Part of a small language model's weights.
Size: width 96, 3 heads of 32, MLP 384 GELU, 1.35M parameters.
Architecture: LayerNorm before each block, rotary positions, biases, untied embeddings, attention and MLP in parallel.
Each number is 128 + 24 x the weight over its row's rms, rounded and kept within 0 to 255. Layers, rows and columns count from 0. Numbers have three digits each. The size before them is the row's rms in percent of the matrix's.

# layer 6 attention value, 96x96, rms 0.107, rows 0-67, columns 0-95
124:083147136089125055106122144142134123122099161098132097109134113120120119143104151148120148159094140130122128128087137115139106118157138123098131129089130152188122110154158123102113148090098109135135143136107165156135161116182169154089158133148096150097147163113120149117108128136126096150
104:118109159096063118138115100111164137100118122129147109094085175147096068081105160133142136149132103148113175155097123160088110144134108124112150113100150118113154115170142125146133125098152098154138098143130162084099135136141117100105117134097163134135114133146151116126150121103143129128
119:105136141140120102090097125147167119093161117124112144119109147088138117186144123137092107121111176116153173110114089153128138150086153122113151103116140137141177123163184150138125121122132164155143158166112135132143125151191115114135095094123121118103107114103122130109156159128107147113
095:117163138138142108139113090151127122122152127140088173130129062096145158123083136100090153083133132166189153107100102090114073149139127151139144142131151125145093107111142165140142111126090121080134138152101145152145125125149086171148112146146126132130139133127108149123142138147125121113
083:145117130116096128141157122099125107157144100106128133149130180147091148111116095135150113133098122107132173109126133168100118096137105159119148121122096160135153149144154123122097108092131095088140163149119078150149092106139096127130133122151168149108096104095159111150155167084085106144
113:118076114144088130138149134097164140084069156102124126104135145148155150161148150157116133108088136155118077122098122126123122144120159089112107082117138146178083140156146137131112142102090100111107161118133128127126145138116130102131116149135120140115162167141146122103098135124133152071
102:146112131106117128094163144124124134116137167133099132091073124163125171150109138208128142169111116094150125104158134130124146130176133152171115097092091136089127102117143162151107105147139104165103112141086131149103125154112151131132126165151105134142120166142133129112125133127139154159
107:104116123122154121151107134139129108100180110153068166114125086115132116118116136145167126179132144156143131114084132081134149122141137112128106085115115137132092096129155124152126117126094167099135123093104174094153136123178115088144143175102110139128135102114163121151108106139122132164
113:079154102118144135129135113105139131159124119155137110091100149155140101152154110145104131183099101165150125127131159105134147100141105123147137139127143119152080110157115102146133104105137113155094148120171161119162159090163132128123135173141113144091129203119096144112132104121130168127
114:101121138108124116117121114152085106112161112137113112128140149081134091112110092116131117070126122130176083131116116136144144132119126087105159134092073134099159107116143134087131110170186134164167131120139133120142153185187153150136133135137112136107122130101112143157151125135113111131
099:130142107159073123125143119112149120183121167092122140087108136137155130176091146149138139107159118120123137118119144118127106123083147116164139146111134140113126131117137136129144112061159087101074116135100133119126124121181133129152170108142084102163172123119170142098119120141124150138
108:117133139142045130126106122122121108089135134138164138136104098133089121108165162157130134099139120119155114144155117135097119138086149169109136193104179136123137174126121106147132113126121118160111156119147135089123104094127122130129176140134177109101158136124153125088121108117106135160
097:138103166131127151098076119116129127131159125166150073142100138123128143097119115176118105123125134098092133141138159165110144110141143102156140087138127133119167103165187144142120134089139115169131143180140134116127128082122105147111118153144150124160127165151148133118136167099164119166
106:134124141091100060178091085106136127076104156153138123140144161204166084135128146163130131143122118121170122145112110131118114106156126116162174120118133130118158144135134099101116129125135122131109091105144113110138146129130098152126117126112128143110133166138141160137153108091094152157
103:124122141113135107132097151130140109112152119161138140184105091109150087139107143120099120158108124176132104111112109099143110119082132123166128145108145119109114131154119080158115145127146099157132143131181099127163169108170110129120118116124117154104133127105205149145109147144093133080
101:107123130133123100131143122139151110166143170167076149128134107083098129149139166116108127165149101123119138129146123085148148096092138140105125142095172150141111141163123165187118109084086136165092125103100145114104106143136150126145140164110093141116138135149123160141111117113108118176
115:147120114093166142159145159143100158162115165168156141136112109107129124139099104131130097104102174143103090093103127115096152156157127092154151162128091142123100061143148138080126140142106153119143101109096091154127153125108115126140110139112111145138134149137106094172136118149155139117
094:100110113173116132110145145138122146073081159161178084146174144117113117122144126125141128099163151105116119150134123142126069085090114114127139109132111091176168117138103108117106118116103114139146130167150120120136132107119125126110117130154160153148107128165113086140130117105174157102
110:164147131141149162087122112104115148157139140046108125135140088099113179089140146119170107118158116112103141144081134135159149152121100147092106113106113101132150136127127163109156105154163122103139164141127111160103095152119093123125144120145141107112162100159135140142113155152135147122
106:122125113141131147156132131143154119090151081109152137113127113104161066082095124167117111128123169146141082090114105148075128131155136112146162086141142099157171116123119110131149116158152148133121131134164116159107109140110139126162123110124113144115078149124158155144137169149084120113
101:170099113092153152100119152130107130139126150124170116141096158154138142136116140162084116141125150116118111185139121160123141135161100139184130123109124128118117108125135104139107100167097092142138150114117179153120151122145150088156149100092169164112170139161103132131142089102108106113
108:129133138140133117144150150151125133133148131160136163132124148067122160147151102089123117169090136127076130138158135076131105140154152121142108121088149118143084128087108156119123159102109151119149113119106145136126136138161129169115136126121133149180128098076092063099154106152122132127
113:155128118129100144142076089141112156139130127115124163119119137124164150161088151107075149139172126111141123135141106120107133129146097121112149178130122132117111106109093171111141146145138161135133110092082110116161133118148150116160076089128114125120113099146124117161089175148088098098
098:187150142123163098101107136155153107110144132122137088168084107130119152147107108121144117141096153152138082135107104080113138107106138121152157149111162125116103150098128145154142126102098157146120082126119145161129118143150151137154137148106143157150124115055108074117104135148135116139
104:098110127152157162110155119123133150107164143134147130112117098093118107102111143147125124127153120071127160152122135149110156096105094149088073113148152137163109108110186152113144128120111103166152124141099146156118133081162158133112143149106067131097140140116118125139119128119142175095
099:129153113106098141138090099146151096121183113137109105138155087165149142125121134159159163130090101172138126092147122085161090163094152174148100118150090137126135142092133144113132100140109138168130104105090149117151099127156114155145124139146117085108154133121128132150116115160128144152
096:103123124108082081132155100101158159143114130072120116118147175110141171149131145106104106084126152132141135122128111141144122108159104105157150098136127146132108117127083175137127120133126097163130127149168139165133130150176143154132125139160098116119183127101095105126139137131155076115
121:121127110127154142125167114115102125127155104102108097140122113137140132109140116179135123158095128105094127136117161130148141112089139183119164095126099113146179143141140063151118143091122125160121089126129132108126143115135141141133157138115168128156155081075088093113140095118117091162
112:126135155170149172115124139136153137122140118135115088140129118079099105114148112118124073079168136144124118125164162193095095136108130140125142133137135124180153144127123101099121144136132133099144117150147156146156141145148161126123125095133184153109138140057131156141124136134140131087
089:122145131168110160156098130152131125127137138105103148174158093141176152147150107117130130116145066140155116172084129152128140124138106107074102118142135130144133146178121087101161120138114129156125138136111134143112118161152192159135120144132085107138093099168129128107128126142133120168
106:143131124151147151102143140111140118186117113093139135145103149098128085153131130099099138150137165137123087143158139062123082151186153161141172116163131129114099112134139113117135120115112145144128105134142079137146108180121107167129161135116156100126170134140137107114094112133138119096
114:114118098143134123134134136142152132121085181075097136144130117165128169152163120122102121135113145117124102127136144114147121144169148127076117156097113136118080089154145139140150148120102120108149143170127140114133167097164185098105130168125090115127116159101133110185133149100135116120
088:078151113100109130098151116114156169149102104104158139108108120133094144113136132121140105101104087136108119174107143168112105160077167143092156116134145114111131136128111165150129136186141159151109084096106124145145113132152149096116155092146168115112148155125097114125139135159097131120
082:150124139149157119115160115114109133164084156144115160135101143141099162129120142123101126100133098158141199120150144101134098125103117101095162137124138152140151120125109123136093157151153127113150184124160170164109094129146100102095141141124102102079138148147111159126145116096111164157
103:129085083128132174152099096144126147153151131151110111165167135166142151114126108138156074092140121120108081130125155136112121144138135115166121081131133107170162145160126116143104115108153112101151157099155148140138133121096137136152167146139110147086129077093156149154137128102109126107
093:194095086135106104111169142143097144111136158107147113153133104164137163138109142160175168119168119145100161148084144097109155139108171112164149158146152138141132081131129148158112154109152112118114179136104145137097114135131155119144140140118107128125142124152119107127134147137138083133
090:118130148122128104129194134130122112102133182153148132127071113133128081117157109139117145130081172072152134105098135158122118131171154118142141135134161157137166131141107090160103135198138135117141088131104122125116118156100110151124138109138151106100139111144137119136098113114150160130
087:157126100074118128134155104134115120117137147105174091183141150145116165125078128076148108174086133107155109164085128095117142112119098103121137152108106133142080138146107151155142116127112147108105118142160144097122126133151144168136126104160112103152141124098141120115122129150098085147
087:118122128128120144174091134140119111112142123133093108089096144147104076182119137161150150138103112137165161077133148156150134159141126094114140107151140144097114140130111153140118165166123143097100112093090140106165105102134154166135092159103133106151146113139110168132144139145149085125
087:121119124117099122067105176124142129127125094122170092141113145154155097155139149106108114105121122099137166147155114115139135116091094141110139123087137134139130128150123149105131149106103129141134173112121113154133106088143172185112088141094115161150159116162084098128113155166105110152
094:081175124166081092124131112115126104112126094077114146098143118134134166141151163141118093162100103109153117127102104100145131126123157121091106141096137144104107145093133125142133156165146106137109114135156150117149157152098190141121134119110101128146138140162168152108140111127134140183
097:160145134138127086094099122105148109118184103140130137152161077156155138156126113167130111123121103099153135062135083169135133135146076092113084140104104089127142134126133149139105138160131115081124119126126118135132117101101153180107140122112093126153156123119144092141123122112138114136
095:077129183143138181095156122100188106131114118184114130121148147145112110138153089132129121117139113103109143166143147152125140128176154129117167093128149099142123146105125144086140148161100121130165091132131097128121116123145132118120150145098162112166102121165127130129083123116149161112
098:111151166138119131140117097121138154144096145084114138076112131122110127099128137133074114156165116102099145120121148149132160104112080146149118114128112111145100149093114095128140128204124118101132152104180089153133097143132121124129159084161126124104107167118111118142108156120113104090
106:156159165140139129146158142138145109120103192163178159141135123107108130121144099119095121070145126130125150109129139111122132125182091147096124124100129154173136145152197149121132135119150096119141171111119114092110123140171145179144114150137147131122141147135119114106136098124121143087
088:122154163141114155138199121123106097058138097135136129089095104134137137150117125102137148137098132102159127120128137091145135125093097095144130157132147119113121120142101134171109115087113088153131141087110137147151130141146100102132118153139092099158111097082132105115112138125161078124
091:124117081093125134128093130127148150154137115101116110118137100136114143161098104085145142097113143135130135161124135122108116140096158149150128185103174113074141138127131130098106121132126143126124138135134127161165092129112109056100096058143162122090130140120142162147134143123125139083
093:110138144105119120126136109122152151160190158122114121162179136094098104180137109180110163196109122143143128086137100125123132141161078149120106106137126094124150112142126128146151152090120117109107107136156146113136134123143109139121123151119122162084143125089143096097100111100147141131
098:104128139138115091138111128137129117141186106142151112096118119094136097139145125115131110213107137146146133128133157109145154129109157119135142113135123093107132137142144155111143133147151117111142107125156097084163122099093111160146056169105155099126182128103168129130154147144124127161
092:104119177112090183152112145129113160174113101083139136129105128148105160172094113103153071124101119135135087155147119156098135106122109129157120134142089173110127155158177133123116143114128131097124136166168142126125164110162109114102140146118119104135117101102133103109136128147099128143
096:136115117118138185101144102131145123145102147146073158137152131079137109114126145102149177128127132184117145127103150118126113135145134117167094101153152132177133149131136117132146132122095161140108107153088142149136128183113073161110107128124102131152146111129111092119120112138109094073
096:170107118149129128162102144152098142131092127083092100180165129078148171142090143114122132118081119139120147140119153114132142148164096131127084122155110152140101098107136094118130141141125096135132123121129136120070119169142120128164175162118077141129122121159120111096133111096120128127
086:146141169133143142133155085112150108144116160096133153148085098140100156126096139137160104115106142102154095118088133163138166112143138125131127095137118099102115113151109097142150127153156147179122115139154084126114100137160144080167088121132106090129155125162129095105153122152095102106
101:146159134163113130123171133116135155099138124099111155149138100137143131167139106113069166127177101130143086133131138166096084127086136173129138116138122131104119119162135134134151111124085137115125118110150162089159107114130155190123126090111141152163164104153117159129119129152132095120
085:110139164092163113164129123125101149094154177120104134144168099082124141158128099142121096105169110140127105157136103093129146123112130097159139104126117125153134150102131102096140099128127103105149135135187140146105128137093114158099075156138155081141168117150117130127164149139162139134
086:109110078153092083145139131123116143102124098137152133162147122149165118099102104127121148136127133097130181157104102110141182128090118124123134131162119131139151134126106132126133140095140114125124187125207100127146122133138128161122131119142122101135152150174170071144098129095136134144
095:126163142128163176154113097125123098127145110111084142135115141147136102162133174142159123158158164078144120169113119134136150132144133127153181139128116116171159135091128085146133114136128163131101104105176088151107112139112160080120169156102142127106104164145135122129127127120132101146
086:151135137119117075105166170164160091139164129134141116107143129105102094131164101125174123148117151148128161147126136094137128114105081129117113126076118081140140128158105108120128119132109140159133137081123144117122146162089108115098058137126119107124150131143131093103138137163156129092
091:066120112120099140156149155094153134192097122149146100111152159131155143138129095120097086128175148106124104126138149187148109144143121130144128155114098148128098119146101107094154106121123149083103132162176121144113123116165139120151145127105115092181125129102148130136135157133134115132
094:144150121063108166136132150115122109162121162148134131107145157126144079093138094085140119142133129162147093140186138130158139129158120149116114102086116137151125138129119163153138105138147117115140145164120155113163095132170091078116122104139101140160136107082120105138094135140117152097
103:151120166085144172109076124119140116125153113088154137131182126089100091167119127102092110134082108142078101156122148143162105144123144145129087105164135124147146104117184130133119128128138140145116109117092153115134149123092099172148130115130153131118155117100107158139111134124150099115
100:119125135120124140158099124117133149161130181101147105152159135104144134110135127119108161094120148154088113186125163131106103114142171129112139090082152128151149157136131153114123104115098107073130170133094098146104128102166145130118091118133118149150126118168165114107159113163142126081
099:134092109124117170121126091105112157124107195148130145158130106105135161089110129100154096093139122169119130145130146131142105195142144104161138143164107106145110135175121101137102121080116123134146132155103128143102086135090145101110126179132136127104148126115126148113127095123137092095
091:158138131125134087155102154104121138155131129108152106147152153161107103125088140146124070085107162114116162086101172135139095087155162117133140106102151124069115133120106128106122099162126116156144107157153137105177142120127143153100152124135141139128130126124149101133100159131100168161
099:106116125149154136189134122149105131141140118158166133125156125076131155102142103138107095117155114121116166138133150065142192121126109066122140154110134150135089131083115122140136155131104105144122102130125136127150107127104116124110102080143107117160134112168156149127174157154109113132
112:166169139119157169094093094124120110117096108055124143156067179124103093123096142119099149149109162164144133104140149124147137147117121177109131127121105111149130082117165136122137095142116147138139117144141096123108147131155134083118118109126150145114133092147102142099123124125150124152
103:103124121168116141139127106160119137149184125103123166121096100082121147139141149140097102108124140106090078113102103153107128145128158146099167161146089133130155122190127172121117131141166133109150108128148162137119082144122101110095124103125094106103158133136113095130126148161114129162
097:152110133168093122099127110083146145134110133112116100160152120094149123144123112154120147181106130186122137146111092167130118101115167138114091159098166135137134151116148112124123128105120115155113180147141199141079110157098118148100145120136109136092145134152128141158123111132163114146